config = dict(
    num_hidden_layers=10,
    hidden_size=320,
    num_attention_heads=5,
    num_key_value_heads=1,
    head_dim=64,
    intermediate_size=832,
    vocab_size=19322,
    hidden_act='reglu',
    norm='rmsnorm',
    norm_place='pre',
    norm_eps=1e-05,
    positions='rope',
    rope_theta=10000.0,
    rope_fraction=1.0,
    qk_norm=True,
    attn_scale=0.166,
    bias='all',
    tie_word_embeddings=True,
    parallel_block=False,
    extras=['capped logits'],
    init='normal',
    init_std_qkv=0.0305,
    init_std_o=0.0,
    init_std_up=0.0305,
    init_std_down=0.0,
    optimizer='adamw',
    learning_rate=0.00315,
    beta1=0.9,
    beta2=0.99,
    weight_decay=0.22,
    lr_head=0.0141,
    warmup_steps=492,
    schedule='wsd',
    decay_fraction=1.0,
    decay_shape='exp',
    final_lr_fraction=0.0,
    batch_tokens=262144,
    max_seq_len=768,
    doc_mask=True,
    train_tokens=860600000,
    max_steps=3283,
    dataset='wikipedia_en',
)
Each number is 200 + 40 x the weight over the matrix's rms, rounded and kept within 0 to 999. Layers, rows and columns count from 0.

# layer 6 MLP down (transposed), 832x320, rms 0.0308, rows 139-153, columns 160-319
252,170,255,200,233,132,283,279,227,254,263,122,140,225,213,276,165,148,228,253,249,226,257,164,156,176,257,186,223,221,255,207,182,224,188,161,203,182,245,248,255,186,248,196,230,190,177,215,141,186,247,207,202,238,190,231,224,233,256,256,172,84,176,240,177,196,223,283,227,263,159,188,144,226,167,203,181,189,220,224,271,149,193,83,129,180,212,222,222,145,196,136,316,210,337,242,231,202,134,190,204,231,132,163,247,240,142,191,140,241,215,124,174,197,157,77,238,233,122,195,243,213,240,191,242,253,222,194,208,207,162,247,236,71,257,179,268,219,215,185,144,182,200,345,193,200,192,216,226,175,203,249,147,226,211,205,181,156,168,131
118,184,190,179,228,189,222,205,179,163,221,242,88,253,170,279,168,262,181,196,135,227,211,259,283,185,244,248,168,243,228,180,257,252,192,173,166,172,177,192,204,235,149,278,158,184,159,252,156,201,217,201,212,242,204,218,184,281,281,245,299,259,214,248,236,259,137,233,135,210,180,180,198,170,188,175,176,229,293,142,220,238,199,225,252,253,210,157,215,174,219,170,124,258,209,125,185,253,160,121,214,170,215,237,136,209,223,171,212,215,138,203,246,246,198,248,246,261,224,154,181,258,240,185,178,170,171,263,184,185,176,180,206,236,217,215,174,167,125,212,208,121,125,201,171,272,169,241,144,180,259,194,145,151,169,183,286,253,203,215
230,198,267,166,238,152,216,224,201,238,207,200,180,260,150,191,254,230,189,250,276,164,183,238,199,274,227,219,208,176,190,220,269,243,204,179,165,218,197,131,233,193,226,123,223,146,196,225,172,274,170,165,208,211,195,290,177,171,160,195,230,166,168,220,232,276,221,215,182,169,236,218,210,175,251,210,242,232,247,183,186,244,184,243,187,247,184,291,214,232,148,248,191,164,120,202,202,194,191,215,199,210,259,213,170,136,201,176,193,259,162,174,204,236,212,222,282,212,125,155,191,213,203,220,128,185,177,217,144,139,210,220,156,179,184,186,243,209,249,274,193,203,192,190,211,150,197,214,101,232,226,176,200,261,202,180,180,218,100,187
159,76,182,186,209,292,182,176,203,204,203,250,239,241,181,234,141,165,114,184,277,221,165,199,174,249,184,173,218,180,180,193,196,178,235,173,142,197,262,239,149,214,179,211,213,185,231,205,190,195,200,193,203,270,197,213,141,161,249,156,161,293,231,213,146,235,179,227,205,313,198,231,204,107,287,222,224,240,227,259,177,167,207,203,99,191,221,237,159,133,209,246,177,147,207,210,248,189,148,188,159,170,187,264,189,253,227,257,295,218,191,214,254,195,188,215,239,224,241,195,202,160,173,241,205,236,201,135,188,200,209,225,164,162,163,205,136,256,230,307,205,197,212,199,260,194,265,180,174,180,114,255,162,179,235,243,190,113,202,207
219,151,149,148,188,227,197,228,138,231,154,141,222,185,153,198,216,171,223,232,179,153,170,176,196,215,302,153,150,148,211,139,217,225,233,221,182,217,190,186,116,191,174,168,209,218,175,143,217,162,196,187,302,217,205,203,158,162,227,175,206,169,164,190,213,159,198,230,186,203,179,190,169,188,281,159,187,211,189,147,198,181,205,266,237,216,237,177,170,220,123,225,150,115,221,192,159,240,272,249,172,253,146,194,214,213,215,228,180,150,217,188,140,213,268,203,163,228,213,186,142,200,153,264,183,183,177,174,276,227,264,267,211,201,182,194,226,202,133,185,241,207,164,249,266,189,185,176,215,182,113,170,231,220,189,236,179,279,233,164
133,223,151,218,190,197,150,147,257,208,205,186,161,244,197,168,242,231,208,176,213,216,163,221,223,247,187,239,189,198,198,169,194,191,202,217,73,243,223,189,211,212,196,208,231,217,160,184,235,238,170,166,241,170,289,167,241,177,213,174,253,188,185,227,214,163,233,218,233,181,168,194,179,176,163,198,167,154,197,216,242,152,209,249,215,216,177,276,239,238,182,213,207,131,147,179,157,223,198,255,269,195,209,183,206,183,176,276,202,150,193,206,203,236,200,159,214,210,182,187,187,225,206,150,158,224,180,232,218,193,181,195,226,184,150,164,212,169,231,196,185,225,181,127,159,204,246,263,169,259,175,191,209,248,226,200,227,241,166,189
233,246,243,152,298,182,148,216,204,174,234,206,132,158,152,185,131,296,243,189,177,194,231,193,229,218,236,299,192,276,253,254,200,148,226,278,243,260,177,227,179,197,178,226,206,229,149,222,280,176,217,135,205,162,188,231,233,257,231,230,247,160,171,221,216,275,201,154,184,153,168,181,230,341,166,220,181,171,164,124,271,226,241,163,275,124,161,181,224,148,172,172,165,129,201,132,204,135,198,195,160,240,184,177,283,212,205,213,162,178,260,194,173,286,189,220,179,175,182,200,243,221,206,222,163,236,263,171,212,202,192,170,156,222,162,179,267,236,182,207,161,202,235,164,179,156,224,185,244,196,203,102,242,167,226,226,191,191,119,198
206,240,250,128,213,199,196,155,144,233,145,141,185,308,161,216,224,175,91,185,143,176,263,184,211,289,286,174,179,206,184,222,136,87,125,286,152,217,106,123,151,261,168,228,180,197,204,161,225,234,263,135,296,223,211,146,142,118,155,162,238,178,226,234,179,205,140,222,259,226,191,145,118,190,189,90,146,233,210,178,233,200,228,258,216,215,139,290,182,177,165,238,253,203,197,227,111,193,220,155,155,203,243,170,151,181,179,191,184,320,215,156,288,227,278,204,130,230,302,209,232,211,181,287,163,162,202,190,230,207,292,136,142,183,184,306,198,146,200,194,238,160,200,269,251,125,229,137,333,212,177,174,214,220,158,124,215,216,138,195
158,157,251,221,177,224,213,235,194,164,203,221,329,268,200,175,242,223,177,198,188,176,201,131,246,253,146,212,213,159,207,242,240,208,223,215,165,238,147,169,226,190,200,333,189,208,283,153,148,233,200,153,194,180,209,156,208,238,252,241,181,237,218,186,214,214,171,231,246,252,205,274,193,202,291,182,234,253,236,209,221,180,274,120,178,247,256,217,225,153,180,195,286,147,236,179,184,220,233,221,234,230,201,97,110,235,314,193,125,210,152,196,202,164,163,207,274,190,197,153,223,245,155,198,144,175,201,210,202,191,260,281,275,232,251,112,236,181,152,221,146,221,178,194,174,216,235,233,243,175,196,181,189,147,200,249,237,244,269,284
187,200,182,218,200,156,179,314,194,213,223,185,184,198,202,274,194,215,215,197,178,257,173,210,140,250,179,251,247,215,184,132,189,149,164,191,148,179,202,223,238,194,174,222,262,197,237,193,202,237,227,231,235,222,185,210,185,175,165,185,214,217,194,160,231,128,278,239,158,216,149,189,188,241,157,261,215,198,217,259,178,170,228,188,217,279,152,209,191,115,313,247,256,189,287,228,149,255,237,161,177,272,227,191,181,246,162,192,84,226,229,199,185,225,240,198,227,189,148,199,199,198,169,209,223,155,219,242,176,186,218,242,158,149,155,214,234,252,223,222,155,136,195,185,112,203,226,275,239,208,161,211,216,195,214,256,211,289,215,210
237,164,245,180,173,211,196,239,156,204,169,177,168,209,208,253,212,222,154,293,227,166,184,143,217,258,260,176,225,205,189,213,205,124,295,218,202,221,184,278,255,180,128,126,138,147,167,205,204,211,209,169,252,263,239,188,207,196,168,187,194,163,156,173,162,239,267,183,182,256,210,216,211,278,221,219,161,166,228,261,177,221,125,171,212,257,146,197,180,218,179,197,193,159,212,214,205,219,188,217,149,166,270,195,210,188,256,156,217,220,241,226,81,204,150,209,171,235,229,162,204,156,127,252,215,266,298,263,244,176,147,213,194,178,147,184,231,209,177,226,191,185,194,87,164,148,209,186,168,152,166,133,172,175,141,151,237,207,161,251
228,222,156,225,151,252,204,200,149,160,189,197,245,196,112,247,160,242,181,167,173,196,158,194,152,257,210,168,203,222,247,234,220,124,221,162,185,202,176,232,227,151,235,150,229,179,249,143,222,216,156,240,193,241,194,263,212,247,222,222,119,219,188,190,239,162,264,169,144,256,268,175,166,104,200,285,234,189,243,191,192,233,241,244,167,275,118,184,176,167,267,158,222,108,150,227,235,218,252,249,177,218,222,215,227,225,214,139,139,169,171,192,182,249,120,155,236,232,223,240,144,182,232,237,139,181,199,225,265,222,202,246,203,233,177,187,211,197,241,194,161,176,202,282,145,206,270,169,128,184,214,258,213,243,211,272,123,241,143,146
113,199,162,224,167,141,221,197,167,238,141,213,277,188,221,267,193,254,247,159,220,224,115,80,166,280,166,206,212,225,206,203,177,196,232,193,184,212,243,291,131,207,104,194,254,207,184,312,165,228,172,202,175,224,232,176,156,165,208,251,169,210,250,214,168,232,188,215,169,334,245,168,191,132,279,282,229,177,256,197,210,183,266,189,141,204,191,203,180,188,272,228,219,216,176,248,187,208,175,213,177,186,150,210,163,229,263,262,238,196,241,229,269,180,174,220,181,217,140,199,246,201,212,262,261,170,167,171,255,173,202,217,131,247,123,249,157,174,210,210,215,135,185,235,206,161,232,232,143,187,199,244,177,269,239,177,153,179,204,112
240,224,186,230,202,188,145,208,255,190,150,171,137,260,233,215,220,210,234,266,168,156,184,173,205,269,176,205,199,204,172,155,139,180,177,220,250,206,118,210,186,163,183,142,222,181,193,205,255,214,225,249,209,224,227,219,145,232,257,146,187,251,146,196,244,184,248,200,205,190,165,215,174,172,169,197,172,197,239,192,147,170,252,173,241,194,182,177,114,239,226,212,161,123,147,135,205,232,209,213,214,271,183,225,217,166,225,196,211,96,194,185,228,199,145,220,238,165,197,121,270,184,271,144,217,238,244,230,189,215,146,183,221,198,228,91,179,225,171,176,208,159,173,227,159,260,197,206,187,227,231,177,230,214,192,195,211,217,265,161
199,217,267,208,306,231,183,169,266,185,204,116,134,271,143,157,249,228,198,133,135,236,111,219,253,149,306,171,221,192,196,194,249,161,194,199,177,188,286,146,186,276,215,224,267,254,219,214,176,206,240,216,229,164,172,126,184,215,269,157,232,198,269,163,232,171,128,229,183,199,193,184,196,172,263,165,154,206,234,244,169,248,144,212,220,161,249,234,234,208,113,194,269,254,219,213,233,179,235,139,175,254,158,202,232,192,160,123,272,119,235,183,165,187,171,227,154,222,178,251,235,300,222,208,193,179,146,167,158,202,202,172,211,201,266,243,180,142,145,236,158,256,267,202,162,198,174,182,272,254,211,220,149,167,193,135,195,237,121,197
# layer 6 MLP gate, 832x320, rms 0.0465, rows 140-154, columns 160-319
179,266,161,189,188,213,249,177,272,230,209,139,229,205,246,274,194,206,198,211,141,227,202,175,254,206,219,160,238,173,229,179,168,173,249,203,266,187,182,193,208,198,291,265,258,160,176,199,212,159,220,242,269,230,174,163,213,160,175,194,174,260,183,161,200,226,153,179,158,97,140,196,223,255,120,155,175,187,261,214,185,174,137,215,162,218,195,214,237,262,202,234,165,207,232,207,159,244,203,220,212,185,193,200,187,288,250,168,169,197,238,196,230,154,190,197,208,178,171,209,197,214,147,171,214,163,132,127,253,224,151,212,144,171,216,226,173,188,197,163,252,150,202,227,198,197,198,148,203,205,210,126,178,94,228,216,145,211,138,220
197,232,251,172,259,266,236,173,216,237,219,204,205,197,143,199,238,234,260,187,163,231,151,186,235,324,207,195,229,223,250,242,178,187,199,137,208,202,175,182,185,229,283,262,211,255,204,241,258,175,172,225,268,216,241,182,122,261,195,223,202,177,138,180,252,152,195,178,176,251,173,89,171,204,121,150,238,180,182,206,201,295,217,248,153,196,209,153,189,239,168,302,167,154,195,192,258,174,245,260,166,179,170,165,159,232,221,174,203,180,236,183,180,161,226,167,212,237,271,289,158,216,214,186,250,278,189,208,159,138,235,103,182,206,189,152,214,244,128,201,192,167,174,198,109,207,211,159,223,220,191,223,176,221,229,192,284,248,109,227
224,219,136,136,192,240,174,183,240,239,219,187,181,242,169,232,182,199,159,155,170,179,150,204,247,127,146,250,214,221,148,205,194,206,188,311,186,199,259,192,219,176,141,268,212,162,222,219,274,209,158,224,208,292,208,218,238,133,190,161,213,146,240,199,290,234,278,126,230,226,155,234,157,213,159,199,185,187,191,174,173,147,136,196,134,218,247,188,211,268,248,209,134,220,140,145,250,185,261,236,165,143,211,268,277,211,275,211,157,201,200,180,201,148,261,243,236,231,262,223,201,208,156,177,177,170,225,146,195,156,170,243,161,187,195,248,191,180,133,161,138,216,207,268,187,146,221,199,165,292,219,213,226,228,276,205,177,227,185,198
246,212,303,152,228,238,243,174,125,233,200,156,230,246,178,224,221,259,197,250,198,236,187,223,189,178,167,206,210,213,150,154,153,215,195,174,156,246,224,219,159,194,235,214,228,245,277,84,198,238,279,148,202,171,218,131,146,185,182,259,223,108,159,233,200,237,202,176,207,215,197,193,168,171,180,213,237,159,224,240,152,250,178,195,168,107,200,102,175,269,208,189,254,168,164,240,230,215,164,165,177,218,96,216,254,257,206,164,218,280,246,223,220,195,169,206,242,162,194,167,230,161,185,228,206,179,118,227,220,190,202,243,230,248,238,191,169,230,235,221,184,146,185,235,167,189,127,264,212,182,245,235,259,223,221,220,147,169,184,202
188,240,220,138,180,131,217,213,137,121,126,155,206,207,189,203,173,190,167,157,191,219,245,224,223,218,253,211,186,156,144,238,205,167,160,227,251,188,154,178,218,110,239,197,246,186,214,137,184,204,170,233,167,163,192,244,172,219,170,246,111,220,219,182,199,152,240,169,167,265,213,149,131,211,215,236,259,168,133,263,248,227,168,142,195,229,196,125,207,211,292,190,180,215,163,172,163,129,219,212,162,217,165,213,256,232,187,190,218,208,206,190,255,251,217,214,231,230,259,166,165,218,169,238,269,219,246,184,221,84,140,198,237,221,169,197,193,169,209,147,187,157,191,129,172,175,273,201,195,287,211,172,197,185,199,176,176,190,195,172
224,216,236,211,258,171,166,220,295,261,172,153,213,262,213,225,185,203,178,180,169,248,167,270,174,143,281,253,266,190,191,191,165,187,152,298,176,101,223,189,154,206,220,306,250,181,243,253,176,220,138,161,213,158,221,118,222,212,155,258,207,146,182,215,227,328,221,152,204,179,173,202,195,227,209,219,188,160,176,150,174,182,290,216,161,198,173,149,235,253,193,192,181,175,230,230,221,160,202,195,201,248,210,212,227,209,245,150,235,203,135,203,231,182,203,209,259,145,206,168,144,255,167,235,229,157,202,139,166,180,189,200,217,137,212,200,243,251,170,190,188,203,234,156,180,210,272,258,217,203,260,230,254,245,159,237,134,229,185,162
173,208,233,198,242,218,167,160,229,261,191,169,89,215,252,213,208,227,203,199,261,225,190,203,252,117,173,164,218,239,153,263,250,204,254,203,174,215,233,206,262,131,208,175,207,216,185,218,201,246,211,178,243,268,273,96,221,179,204,171,199,173,176,299,228,297,302,158,259,217,157,205,246,202,140,220,174,220,178,269,124,243,204,219,193,190,198,220,241,136,151,207,245,135,105,221,185,144,185,187,236,146,101,179,217,183,186,221,194,187,159,193,148,147,236,178,222,215,157,253,219,217,175,197,197,147,196,123,183,192,189,178,166,158,248,224,193,161,132,187,207,201,192,259,81,157,227,220,118,200,234,232,203,225,252,257,196,204,130,219
182,252,152,232,211,140,169,214,143,209,290,117,202,173,135,159,160,218,187,274,206,204,212,245,141,156,158,213,235,265,170,269,173,211,202,179,275,144,260,194,211,165,183,233,231,188,162,180,172,162,165,193,184,178,176,112,218,174,190,224,308,203,200,196,140,335,233,163,148,198,204,219,213,208,69,239,265,163,210,262,202,198,203,216,181,133,110,215,283,174,187,233,165,153,188,201,261,149,143,209,226,212,165,199,185,253,172,197,220,149,218,125,128,203,224,214,313,211,159,255,227,184,219,214,173,207,216,196,208,217,127,250,204,161,211,298,195,274,146,221,301,233,178,263,164,177,140,263,238,203,207,206,163,201,211,152,181,229,217,128
221,242,292,195,263,187,194,167,227,246,188,175,206,161,170,231,248,167,243,179,121,205,158,207,234,196,207,287,186,267,184,217,211,183,185,205,205,175,182,196,178,261,189,181,213,240,204,218,199,214,161,173,184,208,197,280,201,205,192,202,211,249,189,233,187,173,263,163,256,213,170,188,134,285,248,215,204,171,136,271,96,184,195,179,210,236,179,175,216,176,196,164,162,145,229,214,250,174,155,236,217,195,143,243,201,143,237,237,237,191,250,240,217,141,221,182,234,228,205,228,211,182,207,269,169,225,185,193,178,250,180,161,142,184,90,124,186,139,180,191,135,177,208,206,201,202,159,233,303,178,204,133,179,181,185,178,164,253,158,205
203,254,205,204,173,226,207,186,190,232,183,220,274,220,123,276,190,172,203,227,196,246,188,183,192,141,222,189,159,231,62,247,178,201,122,209,158,192,232,168,191,96,230,180,278,138,228,188,252,195,119,175,235,258,152,150,137,184,164,172,272,156,189,177,241,197,236,196,189,153,231,258,261,244,160,252,177,176,201,188,231,164,281,185,166,104,172,176,172,159,242,174,160,271,173,145,219,166,235,169,287,157,240,158,186,169,170,137,199,162,211,160,244,182,249,201,247,167,245,183,169,175,216,223,162,166,240,201,200,222,146,225,182,187,151,207,251,153,209,185,185,195,196,200,137,212,255,224,166,244,168,245,144,206,188,208,272,260,223,190
174,193,234,164,249,153,160,151,205,267,288,165,161,260,212,195,196,169,158,227,190,232,217,225,201,233,270,228,227,217,160,146,247,227,160,215,195,199,186,156,145,180,182,212,180,212,211,223,202,211,134,194,150,181,249,123,231,161,251,190,214,217,191,282,281,220,177,226,217,146,180,190,212,221,216,231,185,196,194,198,147,108,210,225,201,219,210,195,164,180,165,176,147,278,201,219,219,109,222,161,259,191,137,196,174,182,220,211,271,242,164,162,169,206,233,245,237,209,178,213,237,165,224,170,186,182,201,183,210,206,148,214,244,134,222,199,196,243,177,170,192,221,234,214,227,170,211,218,215,253,246,128,237,223,240,192,160,231,191,227
193,269,210,101,234,272,219,244,251,212,240,235,202,162,189,191,198,214,285,171,186,215,188,253,212,202,208,202,190,184,95,197,228,150,210,223,226,228,155,144,215,196,203,154,302,170,232,241,206,168,224,242,155,215,142,191,146,215,190,218,166,277,262,156,303,235,258,206,226,177,246,236,165,306,133,195,258,102,235,191,183,215,166,261,151,225,200,210,196,224,164,197,226,252,195,163,216,188,221,169,198,251,147,195,214,158,256,230,231,178,159,185,182,135,222,186,198,268,255,178,271,194,198,252,209,180,162,162,240,220,201,167,173,172,167,154,207,155,201,168,172,148,225,187,101,140,180,137,193,238,301,161,222,98,184,230,176,249,246,220
181,217,292,170,182,150,182,210,181,238,176,166,141,179,225,145,155,160,222,169,148,234,223,231,212,154,191,250,215,238,206,216,170,198,174,199,207,267,194,217,113,218,224,159,206,207,236,160,191,193,160,199,189,200,176,236,163,145,246,191,221,203,254,173,271,178,222,173,239,211,166,206,198,232,186,177,160,214,157,199,218,185,204,117,228,243,185,196,171,261,257,216,255,152,178,219,206,216,92,201,243,214,151,175,202,242,232,145,219,241,232,166,207,192,197,161,200,269,187,251,233,222,220,171,216,156,220,224,162,257,142,255,199,235,196,144,210,149,129,127,162,222,158,188,241,247,246,250,209,221,184,238,211,283,200,191,168,198,176,174
148,160,191,115,201,241,162,228,214,181,264,192,185,194,203,174,177,196,161,115,171,168,160,236,260,224,239,248,167,226,162,216,235,186,177,148,152,168,243,182,210,185,197,132,282,265,166,223,277,166,178,222,221,271,203,236,192,176,207,242,149,216,219,228,241,202,203,227,229,187,196,208,157,131,205,236,259,135,217,272,178,211,186,172,222,211,178,198,198,225,235,171,190,232,215,107,186,182,173,258,159,146,168,237,286,180,215,164,191,185,201,185,234,223,269,167,279,211,154,274,228,216,187,214,201,200,185,229,239,187,176,134,159,228,182,350,201,263,152,183,225,224,184,185,221,247,148,170,202,221,223,213,201,162,206,147,137,207,205,181
159,208,221,189,236,174,209,263,290,169,261,197,255,173,158,105,238,271,238,159,245,203,216,148,234,223,255,223,233,220,244,188,213,164,194,158,269,234,233,206,255,184,164,217,187,209,257,155,262,202,172,211,215,181,341,175,119,198,228,241,194,195,233,178,221,221,133,223,145,161,238,214,224,203,209,220,223,191,117,192,186,221,216,203,191,252,158,182,232,212,243,323,196,194,240,222,261,197,267,246,247,159,82,149,218,195,225,187,174,229,282,132,222,232,190,182,192,162,95,225,133,191,223,174,170,208,190,214,217,188,215,137,141,208,267,184,243,284,208,136,145,201,167,209,154,174,164,164,222,134,208,213,217,238,196,139,166,194,120,190
# layer 6 MLP up, 832x320, rms 0.0441, rows 140-153, columns 160-319
164,243,167,205,230,153,225,196,172,217,163,220,137,227,139,205,166,199,209,71,217,218,163,204,160,81,135,193,189,229,181,194,234,166,174,299,213,216,225,197,176,168,259,193,229,245,200,178,193,215,171,150,249,160,192,213,165,221,172,203,217,229,252,227,210,125,145,150,234,184,212,276,209,180,254,255,232,178,246,231,230,209,210,193,222,239,165,167,116,124,205,180,171,138,237,152,236,221,187,217,125,213,225,236,262,181,191,197,171,150,223,135,189,201,153,273,160,181,180,232,153,256,229,193,265,202,207,207,260,339,231,253,238,181,276,238,200,124,213,171,229,217,241,186,228,205,175,249,205,167,230,153,221,231,211,204,245,188,319,211
143,237,135,252,182,209,224,217,256,135,206,174,171,142,283,189,166,179,225,149,174,199,143,282,188,191,229,211,90,215,173,213,290,225,213,212,181,207,244,234,209,166,190,193,267,211,210,142,148,198,242,206,140,121,237,234,266,243,231,230,143,245,231,245,155,200,235,209,192,205,254,222,137,157,205,226,208,235,254,199,194,224,234,281,213,160,192,212,203,118,200,214,239,155,189,157,196,185,173,182,190,151,195,266,257,267,168,140,187,174,190,254,141,242,237,240,166,197,187,257,216,211,243,93,211,267,166,222,305,255,175,145,175,155,170,247,239,244,240,218,190,234,143,167,228,269,242,251,158,147,224,155,206,114,198,221,227,246,266,104
228,259,197,248,231,200,230,234,139,219,228,159,232,166,171,201,194,221,196,153,232,158,138,200,203,168,204,178,177,212,184,174,148,206,161,170,226,181,226,203,230,197,217,186,229,161,162,225,149,244,167,219,147,222,217,241,128,187,190,234,195,172,202,178,187,199,219,154,265,171,138,245,222,238,183,134,213,159,178,155,175,167,193,242,236,192,182,200,201,128,232,136,197,212,256,201,193,162,130,233,162,169,69,167,263,210,216,243,203,207,219,205,220,78,271,280,196,170,194,309,198,229,177,175,240,174,240,240,183,263,191,194,232,181,183,256,161,188,150,185,132,203,196,202,154,280,143,202,190,227,287,175,195,160,203,230,169,214,153,247
179,215,123,239,210,225,152,170,251,209,185,161,171,193,181,142,216,208,143,135,213,187,161,282,181,150,175,191,249,170,210,169,164,126,83,200,129,140,180,256,185,222,270,270,203,221,145,162,214,217,263,210,138,156,191,245,216,229,188,162,223,154,220,204,136,243,172,178,218,179,202,206,175,186,215,161,130,252,152,238,240,214,290,136,215,203,182,241,268,173,167,150,213,202,172,175,207,179,136,214,221,148,159,189,187,206,236,181,174,208,213,211,182,173,206,188,235,141,210,108,267,153,119,252,159,165,145,109,219,263,130,200,220,250,225,232,127,233,241,136,224,199,225,244,218,278,153,239,132,199,236,213,160,233,264,214,213,202,93,159
179,194,178,214,213,190,214,229,182,199,225,207,240,194,109,211,261,180,233,263,152,165,147,162,209,174,207,171,193,217,194,271,220,152,225,157,282,229,216,178,202,159,192,261,243,164,249,177,270,189,228,248,171,162,221,245,146,217,173,192,210,187,194,196,198,153,213,185,189,206,250,131,158,226,166,157,221,191,205,180,227,196,254,190,169,139,158,200,233,219,221,180,104,193,209,187,176,211,152,167,181,184,260,183,107,257,137,208,177,215,208,189,173,201,178,244,225,192,182,247,153,215,222,203,162,208,217,211,190,213,209,213,187,176,235,147,222,191,233,189,208,195,213,230,206,261,194,184,265,214,237,241,199,154,146,252,230,201,216,197
173,157,221,137,226,239,178,134,311,194,227,288,256,162,165,261,215,187,161,209,148,188,231,169,156,200,204,181,198,255,223,226,210,136,294,186,180,196,197,202,228,243,208,221,242,203,195,209,237,212,180,232,262,205,168,179,154,193,134,162,178,219,175,212,320,210,200,232,187,240,216,216,229,178,125,241,219,160,255,243,183,190,208,209,139,225,176,131,201,213,240,177,183,286,164,197,115,191,194,192,166,224,247,164,122,300,239,144,243,209,183,133,218,298,264,301,167,217,195,202,243,130,252,166,235,111,195,203,183,170,174,206,165,172,181,241,157,234,170,250,248,272,239,192,128,184,228,216,187,207,172,213,149,206,122,139,269,234,173,236
136,264,154,209,153,212,246,215,137,153,215,219,191,214,227,179,178,187,210,144,204,158,237,202,227,242,208,241,127,190,246,206,209,263,159,243,205,223,182,166,192,244,120,234,291,184,183,163,257,102,250,169,180,119,161,190,254,236,174,237,145,235,209,229,117,242,126,154,204,174,179,172,87,179,261,228,239,281,203,116,183,209,151,151,252,227,245,182,196,231,175,173,243,286,178,188,197,225,217,217,130,254,263,160,257,213,237,155,213,190,222,180,207,282,131,213,101,179,169,208,116,267,208,143,254,332,265,147,198,140,209,223,247,208,156,146,124,175,250,230,220,238,116,234,288,182,193,158,279,108,190,157,104,206,220,243,237,258,243,275
225,216,154,227,157,143,202,217,148,192,137,218,218,208,243,222,148,226,237,243,129,149,196,235,187,196,201,202,268,206,212,182,278,235,219,192,184,82,302,204,208,180,187,180,142,147,149,254,200,125,246,213,208,185,188,247,199,213,166,214,262,165,199,233,186,193,193,164,171,169,238,210,199,189,243,204,217,277,111,370,139,171,234,86,225,281,207,226,228,177,204,245,173,254,150,151,152,92,218,139,169,161,190,196,187,210,217,234,210,146,142,203,175,228,180,272,166,262,193,257,259,303,132,196,206,159,215,201,168,182,244,262,149,176,177,245,247,226,242,221,170,245,177,186,159,175,299,211,181,220,196,289,190,185,236,178,161,140,159,259
161,188,250,176,160,207,234,221,172,220,250,277,148,213,255,197,157,244,243,212,198,299,120,201,179,190,199,216,233,251,124,211,182,228,167,202,234,248,264,201,219,219,204,259,222,131,173,192,192,224,180,153,165,160,198,227,171,234,204,197,217,239,185,142,248,156,202,236,233,203,218,193,166,162,153,207,130,215,171,181,170,240,186,201,170,182,230,226,209,202,178,197,191,192,221,239,249,221,214,259,187,207,208,176,198,196,232,161,117,295,191,240,183,196,173,144,151,198,224,177,202,154,177,196,201,183,167,217,240,204,194,171,190,149,182,227,213,195,212,228,114,254,174,176,152,165,267,213,173,208,137,254,226,230,222,164,160,196,216,216
132,152,196,214,218,201,219,247,246,232,154,257,228,230,121,160,149,246,192,224,291,170,134,115,152,223,206,228,185,147,191,97,218,271,140,205,217,242,129,187,184,175,280,214,175,192,232,198,213,186,233,173,172,250,254,223,214,207,229,194,191,159,132,215,227,274,199,235,303,170,256,173,205,174,243,227,224,178,169,134,258,254,160,166,216,154,221,277,211,197,200,204,231,184,241,214,237,181,177,222,384,229,122,179,166,222,273,224,197,237,241,160,241,205,247,161,263,175,138,219,191,185,177,189,202,226,234,219,211,213,263,190,235,159,153,188,148,316,243,165,155,204,250,254,146,242,139,192,135,187,183,138,220,273,210,130,191,200,125,196
118,212,154,221,156,73,252,174,220,225,141,179,207,190,189,224,270,173,179,258,179,152,250,219,229,263,310,148,198,176,159,176,228,159,108,237,182,187,196,87,172,159,113,161,174,212,160,231,162,201,176,162,176,223,181,309,230,174,188,245,207,276,219,174,174,241,149,213,230,146,147,134,156,222,158,258,171,208,208,191,162,247,276,208,217,248,181,228,170,257,260,175,193,157,222,163,193,266,251,179,211,185,235,209,213,187,168,207,195,147,257,193,214,142,229,182,189,234,208,238,151,124,204,184,214,185,172,195,139,106,175,282,249,223,280,171,200,194,183,173,236,246,205,183,212,134,225,99,206,207,228,160,224,201,190,202,223,218,263,200
209,210,183,160,215,216,102,186,286,181,255,221,169,220,123,232,187,172,180,194,143,245,167,229,200,165,217,182,204,234,226,244,232,144,221,232,202,203,198,201,246,243,185,187,218,250,228,220,235,221,190,158,171,176,208,204,160,182,157,125,237,205,194,215,194,170,151,242,147,233,206,147,175,176,195,228,246,173,254,129,163,209,209,221,119,158,148,200,226,184,218,259,239,234,162,175,103,201,235,232,148,209,184,203,210,207,232,214,224,198,131,172,253,127,291,170,257,210,231,238,220,176,208,114,177,193,201,242,258,192,186,208,150,192,189,202,193,160,255,116,222,219,174,169,185,207,228,249,174,234,247,207,194,200,264,188,166,233,162,165
203,199,173,154,225,297,195,145,180,222,220,205,252,155,198,218,173,236,193,170,156,219,199,204,245,196,228,214,165,168,186,203,240,158,156,128,227,203,249,128,247,190,162,236,198,255,209,196,132,191,197,181,285,184,95,268,171,197,228,192,215,258,126,204,211,229,140,163,212,182,274,190,233,225,192,188,225,151,118,219,231,206,166,240,204,196,212,208,186,236,139,141,211,211,211,182,165,231,213,165,220,197,211,290,232,215,223,172,188,239,186,211,233,209,180,213,175,214,261,250,167,148,198,144,189,227,138,163,211,256,225,231,171,199,235,177,184,218,198,204,195,186,143,217,151,157,206,198,185,175,172,169,236,227,179,207,184,245,231,224
199,189,228,225,164,235,191,256,238,216,254,148,177,247,323,118,220,155,181,187,218,250,255,192,198,232,229,221,201,161,227,190,220,175,171,163,255,140,191,197,231,216,201,156,201,194,246,242,159,196,190,275,161,165,232,180,157,210,178,186,267,186,183,177,173,211,178,208,203,253,241,189,181,108,211,209,121,197,227,126,201,240,220,277,198,163,155,191,179,193,212,238,212,187,119,209,209,240,132,193,226,179,200,235,206,244,127,162,189,266,233,157,212,233,201,110,247,171,161,329,188,197,215,210,145,230,192,271,147,181,218,170,196,223,205,211,186,157,224,181,236,127,134,228,159,182,199,126,236,171,195,180,271,209,174,173,201,213,188,222